Each number is 200 + 40 x the weight over its row's rms, rounded and kept within 0 to 999. Layers, rows and columns count from 0. The size before them is the row's rms in percent of the matrix's.

# layer 7 MLP up, 3584x448, rms 0.0857, rows 2014-2044, columns 224-447
111,186,209,203,129,198,211,203,201,203,193,186,178,231,271,184,219,253,101,229,164,219,206,243,221,204,161,259,210,170,216,292,184,113,242,161,167,231,196,188,176,172,128,239,223,148,174,211,207,245,323,185,225,262,205,234,189,253,260,162,174,199,175,207,213,159,213,247,251,103,243,176,253,196,180,193,227,191,228,246,225,222,181,134,223,216,212,145,185,262,171,224,162,101,230,244,225,199,185,183,166,234,271,201,119,175,137,174,160,178,226,277,130,150,179,235,156,255,207,163,185,179,185,229,141,115,253,199,198,131,143,277,250,225,133,152,185,268,196,268,273,131,177,191,162,232,200,153,233,160,222,157,129,180,234,212,172,220,231,235,204,152,84,220,223,223,256,249,154,174,159,234,195,231,183,251,202,130,178,166,195,214,184,198,211,190,165,209,161,260,131,241,212,175,211,219,168,238,232,233,229,199,305,202,157,184,225,218,273,229,168,234,168,234,178,216,181,227,212,177,162,269,125,245,255
110,187,201,179,205,173,183,199,167,151,143,222,238,243,223,168,207,265,183,201,213,237,226,238,145,254,181,226,206,206,172,221,216,160,210,219,101,195,225,154,185,205,206,214,169,225,186,194,196,223,119,130,197,198,234,196,280,280,152,222,209,244,147,188,273,186,182,199,201,230,200,262,222,235,166,154,226,102,208,206,214,219,190,190,149,194,244,226,230,217,235,221,156,169,174,201,206,196,237,223,206,200,272,279,197,144,180,230,174,222,131,172,285,169,272,172,182,233,260,158,178,290,165,122,264,197,305,193,173,201,241,219,201,221,195,209,200,196,298,161,172,252,169,259,123,205,229,205,229,198,191,184,137,209,244,214,210,246,232,250,185,178,256,204,138,209,285,227,169,154,270,221,144,221,251,216,208,168,131,275,182,147,204,152,250,211,189,256,172,240,221,149,201,138,222,260,297,244,268,144,182,165,156,219,153,205,224,137,207,271,226,183,199,196,232,169,215,206,277,158,127,279,189,123,233
128,279,136,174,170,225,239,248,288,282,267,158,170,164,194,176,159,96,270,254,211,198,228,265,235,158,234,212,167,218,227,150,192,230,154,206,234,160,244,233,192,176,208,214,235,140,137,250,232,164,179,130,156,215,258,193,245,199,71,203,187,191,165,199,237,216,264,230,188,192,221,146,259,181,97,237,200,245,258,217,262,182,173,170,243,215,236,228,233,267,202,112,258,128,152,208,159,207,212,226,259,184,206,192,214,158,210,166,239,229,220,269,163,200,130,238,252,168,209,236,223,211,174,186,214,214,181,202,228,146,188,182,194,224,216,262,139,199,175,173,297,226,215,203,316,196,184,222,258,257,132,211,158,124,203,271,145,250,222,162,190,222,158,237,242,222,204,135,242,200,215,204,317,144,229,236,214,186,116,240,155,176,121,204,238,196,159,224,175,254,191,231,287,170,216,258,190,166,179,168,187,222,183,140,250,226,159,205,210,213,217,173,159,212,135,112,171,190,132,172,227,220,193,174,191
084,183,264,215,211,250,237,242,216,173,194,187,229,243,275,253,221,209,232,149,189,223,152,173,211,214,225,199,219,179,243,173,241,190,215,205,276,200,180,202,202,171,186,209,159,213,238,227,232,142,226,177,173,188,229,217,227,212,199,170,182,192,223,240,227,219,224,238,159,137,202,169,205,215,156,291,217,210,270,139,196,172,226,185,184,242,236,197,195,141,252,241,180,144,297,217,208,265,227,139,175,227,216,137,148,236,204,129,156,257,164,203,147,108,193,242,191,236,182,195,206,187,221,268,268,161,250,234,253,175,191,153,221,294,152,213,204,152,185,134,150,186,323,204,212,218,143,240,149,193,289,293,142,199,225,108,144,207,176,235,209,189,236,257,228,236,154,130,189,152,175,216,188,165,191,244,165,262,168,200,226,116,228,257,192,174,196,204,174,188,281,236,175,217,209,198,170,256,201,198,169,220,228,298,217,190,206,201,207,206,250,183,229,180,135,151,203,264,185,259,216,252,261,231,196
110,210,210,267,154,244,172,259,250,180,184,203,246,219,116,211,162,157,207,195,202,206,199,193,146,312,209,228,162,179,184,171,228,164,206,198,198,182,221,227,126,206,180,191,224,212,195,186,178,213,232,166,201,251,233,211,162,162,180,234,211,187,171,147,199,239,185,101,281,122,249,175,178,194,235,85,329,166,205,264,191,185,193,197,246,216,186,223,140,141,289,190,186,267,158,176,150,226,183,118,141,256,207,239,184,156,253,174,208,188,242,161,103,199,144,226,206,183,167,231,112,200,264,182,230,172,170,230,235,165,209,220,189,234,144,165,271,293,182,183,178,250,157,252,195,252,225,252,205,267,186,173,279,194,255,143,181,238,162,176,181,189,203,185,157,171,222,192,138,233,155,241,204,145,221,222,163,222,222,123,196,214,172,200,176,229,231,163,130,166,191,170,213,203,188,171,254,202,205,217,162,150,162,191,213,168,292,158,219,240,189,224,197,143,220,175,226,200,178,237,231,141,206,230,244
107,214,292,194,232,172,189,144,235,218,225,215,158,271,205,219,249,220,183,169,177,220,223,256,217,154,208,276,239,185,283,183,253,138,278,228,133,187,184,126,213,164,240,200,202,246,246,137,202,185,218,288,204,242,191,253,209,201,213,208,189,203,201,185,176,165,246,264,208,163,165,229,193,265,197,233,225,191,178,201,141,247,261,171,259,259,255,259,268,149,188,216,186,208,145,124,162,211,231,216,184,172,190,219,185,230,190,161,140,215,210,160,182,129,194,194,136,280,148,247,180,235,168,209,204,205,143,220,162,133,142,208,214,205,176,215,123,200,143,267,226,209,124,239,217,217,259,241,174,271,257,200,158,250,156,305,134,202,120,186,161,175,150,266,145,226,168,211,265,290,191,235,179,231,178,270,175,250,149,160,141,183,191,139,238,265,235,172,140,218,154,247,200,191,264,202,154,207,263,229,253,238,141,174,168,238,210,159,226,194,226,150,144,216,235,275,162,202,171,218,195,257,181,211,243
085,157,226,199,231,188,177,272,168,136,191,202,214,172,246,192,201,198,192,167,211,222,119,214,191,147,207,210,269,186,212,192,169,144,192,150,153,207,210,143,205,220,154,176,154,209,217,170,250,214,230,139,117,200,130,220,262,211,239,203,154,234,279,251,208,210,220,266,244,218,146,204,146,159,253,208,202,165,224,142,289,145,271,202,183,279,191,209,141,284,117,207,265,247,240,243,221,207,206,255,242,227,153,232,204,261,215,185,243,239,208,179,148,272,210,137,163,205,109,199,279,144,129,185,180,216,177,185,138,209,202,198,187,223,149,212,248,188,194,176,230,200,179,195,193,192,230,266,159,231,141,186,182,203,201,202,171,190,223,142,238,232,190,197,222,178,162,133,203,224,204,202,211,273,158,219,68,253,213,195,242,191,192,155,232,290,219,121,193,244,161,200,196,190,182,250,103,110,125,226,215,179,225,116,207,193,207,176,244,258,235,150,115,178,239,160,136,115,179,244,231,223,185,198,203
089,194,162,284,226,239,213,189,149,217,131,172,217,272,134,125,149,256,278,213,145,168,215,198,126,198,238,192,220,117,257,195,173,203,217,254,249,202,226,162,207,286,174,130,189,217,236,153,196,184,260,225,201,177,171,227,201,180,202,207,125,223,178,293,228,247,189,146,245,185,217,206,219,154,191,151,158,250,280,233,294,156,201,150,212,128,236,196,141,164,204,205,262,266,226,234,166,129,216,252,185,193,274,243,241,232,265,237,292,225,200,221,208,231,193,208,299,278,130,199,153,168,178,127,209,226,224,232,181,205,242,144,249,236,195,153,173,162,226,217,207,163,246,168,234,249,204,204,170,110,232,169,164,232,247,189,169,180,192,179,230,236,230,204,211,266,253,187,148,192,192,276,162,239,216,206,193,125,183,181,185,152,239,210,103,204,188,276,182,152,186,243,285,140,249,200,211,167,189,214,219,166,154,201,202,154,178,150,126,185,222,170,188,164,202,195,129,253,132,165,171,226,214,148,228
054,231,180,215,167,216,252,119,279,235,164,174,200,271,208,208,218,230,180,159,191,263,156,242,191,218,234,195,233,283,199,214,181,263,224,251,235,213,163,210,238,53,257,152,249,246,179,200,164,120,132,164,158,170,302,269,141,187,204,277,256,186,226,226,241,199,182,171,194,204,206,130,201,196,178,188,161,166,168,199,227,231,258,230,65,163,155,209,152,156,221,230,196,220,199,202,199,222,134,170,184,191,171,251,209,144,166,146,166,179,211,244,172,199,291,211,213,254,221,184,176,232,204,258,159,213,209,186,223,139,135,181,208,184,206,256,110,276,156,214,134,278,185,198,183,223,215,163,241,123,157,200,194,193,153,202,170,242,203,219,136,119,171,237,236,210,156,234,244,178,169,142,159,122,230,212,136,197,134,127,230,181,259,215,247,205,267,218,175,178,171,153,220,202,143,198,233,170,208,212,244,216,269,214,243,153,240,117,249,230,210,231,136,258,218,182,126,248,202,157,227,193,263,150,203
075,236,282,213,222,228,215,221,209,194,216,154,165,184,132,219,213,206,229,161,126,240,290,197,192,234,201,184,152,191,229,226,253,231,176,173,180,180,124,184,188,237,196,162,169,199,148,255,256,214,167,182,167,215,134,234,319,256,233,218,239,169,110,177,191,231,164,92,226,204,219,216,221,244,196,150,150,166,148,178,142,141,204,179,243,325,197,260,299,206,212,202,147,276,210,237,207,149,170,242,196,197,292,189,212,170,160,241,136,233,268,195,139,172,155,244,179,227,219,205,175,175,176,180,140,238,218,273,215,164,249,140,256,237,167,207,90,208,234,160,179,265,174,225,182,137,214,168,240,236,288,217,104,240,254,248,206,212,257,201,213,196,249,202,219,216,152,219,176,128,170,243,229,160,169,235,160,218,188,230,141,163,235,240,212,223,232,188,182,214,264,197,216,193,180,194,174,162,291,202,213,237,238,232,232,222,159,166,241,296,191,231,260,197,203,266,243,146,184,181,184,246,222,208,209
098,278,219,286,207,161,185,210,161,160,227,270,229,205,208,248,134,234,174,136,240,188,116,119,130,244,248,215,254,182,185,152,218,141,143,240,207,207,180,262,134,225,200,198,232,172,222,234,208,230,177,162,192,237,177,162,257,178,234,188,189,135,177,160,209,168,268,147,150,207,194,132,224,175,210,196,128,175,219,108,95,160,273,178,205,147,207,187,169,245,236,159,211,258,273,283,165,178,174,203,172,226,198,188,166,183,230,231,226,204,262,265,249,218,213,251,228,243,183,267,200,214,215,193,240,155,174,158,196,230,195,294,279,111,179,150,210,153,206,218,107,195,171,224,251,173,162,252,165,191,132,177,221,221,228,157,229,209,243,215,212,203,245,257,123,166,165,202,224,160,134,198,199,208,229,195,190,269,308,179,205,224,224,235,151,207,200,178,234,186,229,235,143,153,252,223,233,178,218,180,249,239,261,164,208,170,143,127,200,232,174,150,191,234,147,216,200,248,127,221,255,205,160,160,189
119,257,189,199,343,205,231,166,186,214,177,220,232,210,170,303,237,189,197,186,189,237,224,158,165,227,163,210,237,173,177,252,184,226,204,146,265,172,180,272,168,204,235,176,211,238,242,192,131,189,248,171,172,161,277,245,195,228,145,187,270,233,162,185,256,253,173,197,250,177,169,98,253,146,212,186,221,225,175,105,239,172,182,184,151,231,192,218,155,244,162,217,241,288,154,216,84,189,203,252,206,226,196,217,258,202,179,290,200,157,145,160,158,196,224,217,236,195,215,177,251,128,190,276,145,183,234,196,203,211,193,210,167,196,227,216,209,261,151,180,204,170,238,215,254,221,267,239,195,141,163,245,212,270,218,119,160,218,240,149,218,224,272,191,181,235,210,120,233,252,155,226,183,191,237,165,194,218,157,153,211,212,199,253,198,210,181,197,219,223,279,167,147,188,171,148,277,199,157,212,150,217,218,284,215,265,213,182,197,227,242,126,141,173,111,249,205,231,112,183,216,182,178,207,224
075,247,254,247,180,179,248,207,212,200,165,186,165,140,253,280,215,172,236,289,199,190,251,218,209,183,190,139,236,157,222,213,245,206,174,296,231,248,199,155,145,212,191,221,192,155,212,190,206,175,179,220,78,214,219,239,275,162,242,247,182,268,272,222,239,210,232,166,241,233,207,137,182,213,205,127,178,229,216,253,167,312,169,178,203,250,262,230,186,103,178,181,206,143,198,252,191,204,221,168,165,151,223,188,259,225,197,173,188,189,210,226,202,196,204,231,207,204,140,171,171,244,143,246,216,140,230,224,254,265,255,151,117,175,168,165,178,194,175,215,250,188,200,290,157,189,285,177,125,187,275,152,157,157,217,194,168,233,179,220,198,136,217,282,165,281,190,162,243,208,146,293,208,199,117,204,227,218,241,196,248,263,173,204,230,200,157,194,223,202,202,182,182,266,243,160,252,156,218,185,205,228,171,238,152,202,156,198,164,209,225,165,153,236,165,191,205,224,214,228,213,226,228,161,177
101,283,171,216,284,190,224,133,250,205,141,193,197,167,207,224,279,235,223,157,209,210,175,239,222,226,178,272,134,174,207,170,236,277,237,215,203,220,182,138,242,275,217,190,190,212,250,259,227,202,180,195,219,232,243,159,222,264,192,192,136,249,206,151,151,186,218,199,140,138,235,228,265,256,221,235,134,254,163,190,219,156,226,152,204,218,238,155,162,174,241,178,210,241,195,241,229,251,238,179,185,281,190,197,192,202,238,168,199,212,236,179,213,149,165,208,219,206,249,200,211,248,214,260,170,172,183,186,194,243,134,257,161,189,181,221,158,189,157,159,178,172,203,211,180,243,260,161,194,231,183,194,179,226,211,197,134,253,154,141,241,193,90,232,183,287,190,174,145,239,236,186,162,201,191,193,265,209,257,213,240,218,164,231,147,157,222,201,234,278,277,198,179,226,158,192,278,141,238,215,238,180,134,162,197,160,203,239,212,204,168,145,212,263,226,226,264,152,226,238,213,294,192,236,163
130,196,165,275,210,216,183,183,237,209,164,148,159,209,151,197,186,180,185,218,255,218,194,168,193,203,251,236,178,157,233,191,212,220,200,138,248,198,208,281,158,174,240,276,220,195,164,290,187,243,197,242,170,211,192,252,147,181,128,237,206,214,197,196,125,179,201,234,174,149,253,263,320,230,218,245,248,220,215,196,219,135,203,207,209,222,227,165,197,163,157,146,242,135,166,185,233,188,150,272,216,166,167,183,166,188,215,168,237,171,97,241,167,170,192,143,247,254,257,209,178,177,235,166,241,171,150,228,152,250,267,124,157,166,222,211,167,206,260,165,227,216,223,218,186,324,168,228,254,181,165,164,215,214,177,236,130,159,200,194,208,192,229,241,178,184,218,134,270,197,231,191,189,156,261,246,147,187,145,121,201,227,167,291,157,208,209,185,229,216,188,134,241,210,222,230,245,155,265,214,154,210,214,236,189,282,187,145,234,204,141,192,152,150,195,249,194,190,241,148,151,153,218,166,193
049,230,179,185,256,233,226,195,132,227,243,225,228,172,208,187,211,227,179,259,150,250,166,247,206,278,215,190,133,238,306,153,252,155,268,156,204,213,191,179,154,170,177,241,261,188,203,205,250,201,263,146,267,222,224,260,198,257,181,289,223,219,226,170,246,200,209,247,231,202,222,203,189,214,248,140,222,178,155,244,226,184,150,181,252,289,180,156,230,203,113,201,193,190,172,219,187,177,190,222,291,207,207,202,203,211,199,236,99,223,206,204,245,222,221,243,262,212,143,154,250,196,167,183,175,237,186,175,168,213,187,184,177,166,201,208,183,88,260,257,198,164,184,245,180,201,199,167,243,294,146,133,192,196,190,163,202,191,200,201,172,153,207,199,144,244,262,239,302,187,160,204,175,207,181,245,203,179,192,299,252,154,248,168,208,171,165,175,186,158,152,159,181,204,153,178,224,238,222,248,128,272,243,253,224,185,216,188,131,144,206,178,244,133,176,176,206,231,172,250,251,218,245,130,255
110,247,263,238,156,216,199,238,196,285,302,121,170,191,244,164,134,190,263,199,214,197,210,191,153,165,211,184,230,186,185,240,169,173,207,201,157,228,145,166,221,184,182,165,239,229,215,172,249,164,217,204,196,237,146,172,218,248,173,235,163,231,229,286,188,119,226,208,207,184,201,358,196,179,239,276,127,218,215,177,194,226,190,170,221,125,187,146,165,299,204,232,248,254,197,160,201,135,215,247,150,194,174,121,208,239,195,191,214,248,201,215,252,155,207,244,234,144,136,242,192,325,148,215,229,231,302,210,156,138,202,195,154,266,169,158,174,161,169,171,204,277,207,249,161,112,299,218,230,216,274,138,237,164,155,233,226,241,281,189,103,255,133,163,244,176,262,202,295,170,190,218,223,263,251,198,210,212,172,199,168,166,233,179,224,181,172,215,163,172,173,206,243,224,248,196,158,153,174,273,203,117,195,162,269,137,243,172,158,260,246,205,208,186,177,218,272,197,177,164,250,164,208,167,191
124,180,180,186,201,155,248,184,231,220,183,223,167,236,170,191,164,197,154,212,163,144,208,225,139,239,202,165,227,187,177,195,167,242,167,180,151,222,191,191,163,116,159,235,265,180,186,225,218,169,243,239,218,185,198,230,87,67,159,290,164,207,211,136,229,258,237,200,176,180,153,204,204,213,177,199,225,177,185,149,160,187,151,233,210,182,191,233,168,229,209,192,246,189,208,213,192,176,202,185,201,232,160,142,173,212,211,176,183,233,183,211,139,235,142,191,171,174,240,238,112,174,194,179,200,176,157,233,228,211,168,194,289,294,196,260,107,281,263,231,241,179,252,204,198,214,197,150,122,174,232,215,218,192,203,174,182,107,213,280,178,230,223,204,223,220,168,192,82,218,156,192,175,129,224,187,202,173,140,212,200,166,226,246,175,208,163,187,203,217,261,182,199,191,214,155,261,207,221,235,162,189,230,213,187,229,160,160,136,211,198,172,161,132,245,166,244,210,231,187,169,218,119,222,228
092,203,197,213,190,209,191,154,155,140,165,153,211,151,100,177,228,253,145,169,184,174,204,176,215,250,205,149,182,208,182,249,230,187,189,236,191,207,197,189,237,158,236,114,145,162,193,180,162,234,124,215,227,198,192,212,238,266,240,156,185,228,203,154,218,177,203,213,189,131,182,180,168,181,147,262,176,169,195,211,158,211,197,176,195,198,177,211,260,150,150,180,247,158,120,188,192,184,152,199,173,217,183,186,135,265,207,226,218,186,161,243,158,218,146,165,224,242,260,243,164,215,218,259,237,149,162,168,172,157,243,236,269,220,238,242,149,234,269,179,144,253,155,132,198,236,194,191,216,129,222,247,204,145,158,262,185,131,206,201,148,227,176,190,164,231,217,220,173,243,194,211,227,162,227,249,238,220,185,236,142,267,154,211,195,226,210,223,182,189,151,148,179,194,210,199,258,265,160,273,174,86,189,193,187,270,203,250,194,139,213,90,232,177,220,182,182,208,221,196,152,175,204,202,200
151,267,130,251,199,192,227,211,231,209,167,149,226,211,184,281,191,206,216,186,129,240,175,231,244,201,216,157,175,233,320,187,77,107,241,185,187,201,211,116,207,231,200,188,237,214,247,248,146,184,153,233,195,143,188,199,169,157,185,207,288,177,295,214,234,176,207,210,140,209,126,234,155,169,180,195,182,274,226,216,229,229,263,199,190,233,160,222,247,168,193,175,219,198,153,168,134,204,237,188,197,206,306,210,174,189,232,257,152,215,249,191,227,197,166,130,131,206,227,143,244,172,226,204,211,162,232,181,151,163,163,174,183,127,232,155,200,162,226,214,177,151,240,168,220,182,238,244,152,163,208,223,215,186,247,270,209,203,201,205,215,225,128,160,190,224,130,230,228,198,225,241,267,152,248,174,240,168,134,220,286,224,222,172,198,285,171,171,159,228,167,185,196,254,196,186,224,218,220,178,151,217,208,142,165,219,235,199,159,227,212,209,276,292,201,222,174,260,252,294,195,207,202,212,186
041,162,169,122,115,199,163,169,233,236,308,170,149,134,149,138,220,200,182,217,200,216,208,179,240,189,184,207,258,211,180,141,191,241,245,229,183,163,157,188,234,211,222,211,198,218,195,181,220,273,260,173,138,117,192,147,165,206,206,254,182,223,250,238,184,221,201,152,241,153,226,217,200,185,170,214,218,193,259,301,184,202,194,152,246,183,233,245,278,195,233,253,168,139,209,182,197,204,192,289,211,86,245,171,178,200,155,214,215,205,201,171,164,175,260,206,183,160,218,126,235,187,225,261,220,262,122,253,169,197,133,173,255,200,168,249,217,123,147,236,169,185,240,274,220,198,219,159,192,185,181,253,168,323,232,231,294,125,268,181,249,123,262,197,233,195,260,255,178,188,203,262,196,264,248,218,252,177,227,204,179,225,137,234,184,192,238,219,131,234,267,238,155,247,251,208,227,202,184,126,221,258,221,201,198,160,221,148,199,236,160,199,244,169,269,183,209,190,218,129,187,108,198,259,151
111,207,175,216,198,182,174,182,208,202,228,209,178,228,268,190,250,221,187,188,175,192,175,251,147,183,189,344,234,215,225,192,230,212,219,223,230,170,200,157,187,228,223,255,191,173,210,168,283,216,209,286,189,191,228,301,228,205,175,222,256,228,221,220,223,203,219,208,246,139,171,210,243,107,196,287,157,161,201,211,199,107,230,231,287,183,202,164,201,252,163,186,249,155,227,298,196,201,228,164,201,174,180,240,165,172,149,205,181,200,162,251,199,170,209,225,283,195,192,179,187,146,168,137,217,161,193,213,115,197,158,213,182,270,197,189,181,183,205,160,208,300,184,183,196,178,151,251,278,164,213,221,146,167,242,139,230,233,195,174,168,275,184,142,201,247,232,162,216,219,150,162,190,141,178,129,205,183,157,148,183,226,254,262,195,259,161,218,228,190,164,242,132,242,186,125,181,238,152,269,222,234,193,238,186,169,195,190,154,245,139,177,171,150,147,148,213,188,194,186,223,129,143,161,177
100,145,221,173,202,265,219,156,203,195,211,194,163,155,188,262,138,169,223,166,241,178,237,164,277,243,108,212,174,212,293,207,238,168,276,111,191,206,154,169,229,126,187,145,214,150,249,195,166,142,139,108,242,161,213,257,266,128,198,210,209,203,171,269,149,180,175,181,188,181,204,226,160,162,222,258,195,227,187,202,180,215,208,193,211,213,178,196,195,180,214,190,186,212,135,214,168,184,167,206,207,256,119,169,130,216,218,154,166,244,231,165,316,201,245,98,188,252,282,200,264,205,222,189,213,235,184,139,232,139,287,190,230,210,206,227,141,170,228,161,183,217,213,191,130,206,220,162,165,212,168,209,186,215,167,192,112,193,237,168,177,243,245,152,167,148,164,175,197,217,217,228,182,174,198,169,255,266,231,242,239,194,184,226,248,166,126,237,207,249,245,255,165,162,217,216,168,197,176,232,175,167,168,196,117,198,178,231,266,206,166,191,261,201,194,139,245,264,258,169,165,231,183,157,227
143,168,208,191,208,181,171,159,224,165,170,133,238,214,159,270,154,125,165,219,240,234,196,233,223,242,189,208,218,179,206,220,192,214,169,180,216,152,223,146,243,225,180,166,203,152,157,191,178,163,186,241,99,156,269,156,216,149,155,216,203,270,151,155,193,228,234,156,233,181,247,145,135,180,267,190,186,176,211,241,285,187,224,211,225,211,152,273,130,216,200,169,240,265,215,167,213,183,222,243,231,228,142,282,200,189,143,215,193,191,148,155,212,205,231,193,191,138,182,212,196,167,227,217,148,170,195,169,146,157,271,231,173,237,265,196,156,222,271,228,215,201,229,219,167,236,240,198,156,142,180,164,234,234,151,172,219,135,155,200,243,227,210,213,173,198,156,174,213,224,213,179,318,202,206,223,178,253,188,183,261,223,201,165,199,171,206,219,227,260,208,219,113,159,200,218,291,195,257,221,132,229,283,255,141,215,124,107,184,173,189,169,190,208,117,180,214,179,187,178,152,179,221,272,208
106,184,213,252,207,204,216,191,179,163,280,176,215,236,176,226,251,183,180,176,165,207,176,207,186,185,145,164,162,266,257,244,224,192,165,279,146,200,313,123,261,188,193,165,155,200,182,192,205,196,224,230,180,240,191,182,321,152,124,204,251,187,234,163,209,183,173,214,177,225,199,169,278,245,334,203,203,223,202,186,184,151,224,136,154,99,246,203,206,238,175,172,183,226,181,216,211,175,227,226,222,145,238,152,197,184,209,163,210,169,192,118,289,255,238,200,236,274,148,215,216,197,171,180,193,222,211,202,168,234,244,284,142,203,240,171,204,218,220,142,219,201,198,170,237,154,220,198,227,180,266,256,183,115,249,233,159,232,254,102,249,203,165,167,244,160,281,163,224,247,185,196,211,204,236,202,204,218,210,160,217,164,194,214,149,200,148,222,221,193,184,222,143,202,224,151,163,162,230,175,292,190,159,180,233,210,261,199,110,305,266,213,218,224,125,179,279,243,149,102,165,173,248,242,177
113,253,141,213,158,250,150,207,237,273,220,218,221,224,198,161,254,188,181,221,220,251,92,225,215,219,158,122,230,235,196,171,127,275,284,211,190,165,219,220,226,191,212,182,200,125,244,233,181,147,192,106,175,192,179,181,240,215,197,242,192,154,307,189,219,208,194,232,196,230,226,230,160,224,222,217,216,170,142,223,215,230,191,192,223,150,194,182,230,215,213,136,258,222,204,229,258,162,223,196,211,180,190,316,193,209,164,237,228,212,150,220,281,217,235,200,183,274,216,261,243,239,180,219,230,186,302,186,248,254,235,240,201,172,180,176,195,269,148,253,169,58,207,120,247,171,271,257,175,180,217,239,212,229,205,183,223,234,187,170,179,149,200,168,138,189,190,194,235,178,163,250,173,170,154,242,161,216,106,220,272,177,225,218,235,204,178,193,166,135,175,163,229,145,218,194,229,123,185,125,194,225,208,319,244,188,206,243,226,159,221,206,187,157,216,86,191,98,169,211,186,213,185,196,165
116,212,175,224,221,284,231,164,184,221,228,123,191,198,142,100,251,170,190,167,145,318,127,250,223,277,241,188,216,112,255,186,221,215,224,196,239,181,228,262,184,183,207,209,262,168,240,222,227,201,216,168,176,213,206,64,190,226,153,203,229,192,155,223,228,184,213,200,224,94,239,128,198,200,244,114,191,198,191,230,240,182,237,187,230,211,247,262,196,279,215,221,215,172,228,198,237,149,142,227,185,223,234,180,161,159,190,255,253,198,169,233,250,239,182,192,244,181,136,227,208,233,176,184,144,251,169,211,185,154,211,230,156,145,193,163,229,165,247,145,197,225,214,192,228,136,156,150,236,219,216,189,137,189,167,153,138,217,177,258,217,165,274,175,193,154,246,216,234,239,128,164,244,193,227,297,163,151,226,195,217,244,263,297,229,307,144,246,123,156,218,242,221,244,191,264,233,214,247,192,166,160,161,256,172,246,271,225,234,207,154,181,154,159,168,221,191,191,175,190,223,162,199,167,206
105,272,232,169,269,195,215,215,175,207,153,225,213,206,177,231,144,213,229,221,216,236,216,268,148,234,177,155,171,199,244,181,197,139,282,206,166,157,235,214,187,234,246,138,230,311,188,115,226,166,211,164,279,112,294,216,157,219,213,214,302,180,204,220,277,176,160,151,242,194,211,154,210,252,198,176,260,205,179,152,255,194,285,200,285,193,159,148,168,231,240,209,186,177,222,211,211,236,227,175,201,197,260,100,170,171,189,183,255,215,221,217,173,163,175,253,253,218,194,221,178,157,180,227,131,218,251,163,214,201,169,167,177,195,149,191,242,182,134,118,245,152,178,260,214,112,189,187,174,212,236,171,187,179,173,223,150,146,171,289,209,218,232,215,193,186,228,188,234,200,182,168,187,161,204,165,192,260,163,109,151,210,182,221,223,190,102,197,267,188,159,212,211,126,312,200,266,126,198,201,296,149,247,218,212,123,236,204,228,188,240,259,235,149,180,153,187,211,93,230,165,255,213,173,157
108,131,203,182,143,196,205,271,226,250,194,172,268,207,165,212,138,159,151,203,148,175,185,222,221,206,216,226,204,184,212,249,143,230,172,205,241,207,168,201,228,184,270,204,230,197,241,242,231,175,160,232,89,159,197,183,182,145,232,266,162,244,207,239,182,217,176,154,233,188,152,268,169,250,206,187,226,216,288,231,131,190,212,208,159,254,165,256,165,220,333,186,207,233,176,176,158,194,174,258,177,156,262,184,259,165,200,227,228,225,102,150,235,208,153,164,267,229,255,246,221,174,236,162,213,183,244,261,182,90,188,171,277,137,237,148,238,217,226,196,192,233,226,193,189,166,113,237,191,296,182,236,189,232,242,215,230,242,265,211,201,235,180,195,190,146,182,183,199,206,256,145,264,230,243,202,237,181,217,190,151,200,151,174,208,189,214,187,211,257,268,106,191,151,260,180,186,162,162,246,219,131,178,201,196,197,225,250,192,239,246,158,201,159,222,189,178,156,160,162,276,224,186,221,154
081,231,236,253,245,236,292,167,128,235,241,242,233,234,179,173,171,177,198,170,129,211,253,245,131,169,219,199,204,152,216,237,182,218,178,218,149,185,236,120,206,184,139,180,252,162,215,148,227,187,161,145,138,128,237,222,254,161,233,288,248,243,199,222,205,186,141,216,279,248,202,180,185,232,253,185,272,219,178,173,209,179,247,205,214,203,206,251,208,189,216,181,216,197,172,200,153,175,162,218,293,250,207,229,229,134,201,69,180,293,197,264,300,215,219,223,236,203,216,191,203,242,188,186,274,183,164,224,210,213,129,172,211,173,157,197,197,183,134,195,192,243,182,208,164,210,245,203,206,286,196,233,247,210,199,147,231,219,153,169,191,265,195,202,202,208,201,175,206,277,217,166,189,207,119,231,218,182,194,227,242,270,212,214,162,234,167,286,197,213,193,123,208,247,207,307,200,206,165,227,226,185,138,214,224,195,161,260,182,222,242,188,276,225,166,209,161,266,233,306,254,240,235,241,223
075,199,131,192,210,202,322,224,217,247,151,142,214,165,184,232,196,177,201,190,252,166,129,224,137,175,212,184,210,171,208,239,210,227,248,219,226,233,132,263,186,236,179,160,214,284,207,167,188,219,129,211,127,271,191,222,149,251,121,210,190,174,202,204,239,165,200,150,253,243,202,241,262,213,223,173,263,210,151,229,264,153,236,256,133,181,170,174,183,133,92,315,201,193,214,182,185,188,221,165,219,194,270,185,299,214,191,205,113,228,202,132,197,177,233,218,86,135,160,165,235,208,221,241,236,190,114,242,252,149,179,204,246,253,201,183,201,116,176,285,236,189,189,229,214,240,312,196,248,308,204,218,283,195,271,167,221,235,180,227,215,195,236,210,253,187,245,166,217,168,182,175,239,253,190,182,217,200,198,169,246,205,176,148,172,239,201,238,190,274,208,233,167,239,171,223,238,226,226,158,214,169,153,180,165,182,220,175,150,189,177,206,195,232,200,186,131,209,150,220,249,218,232,232,266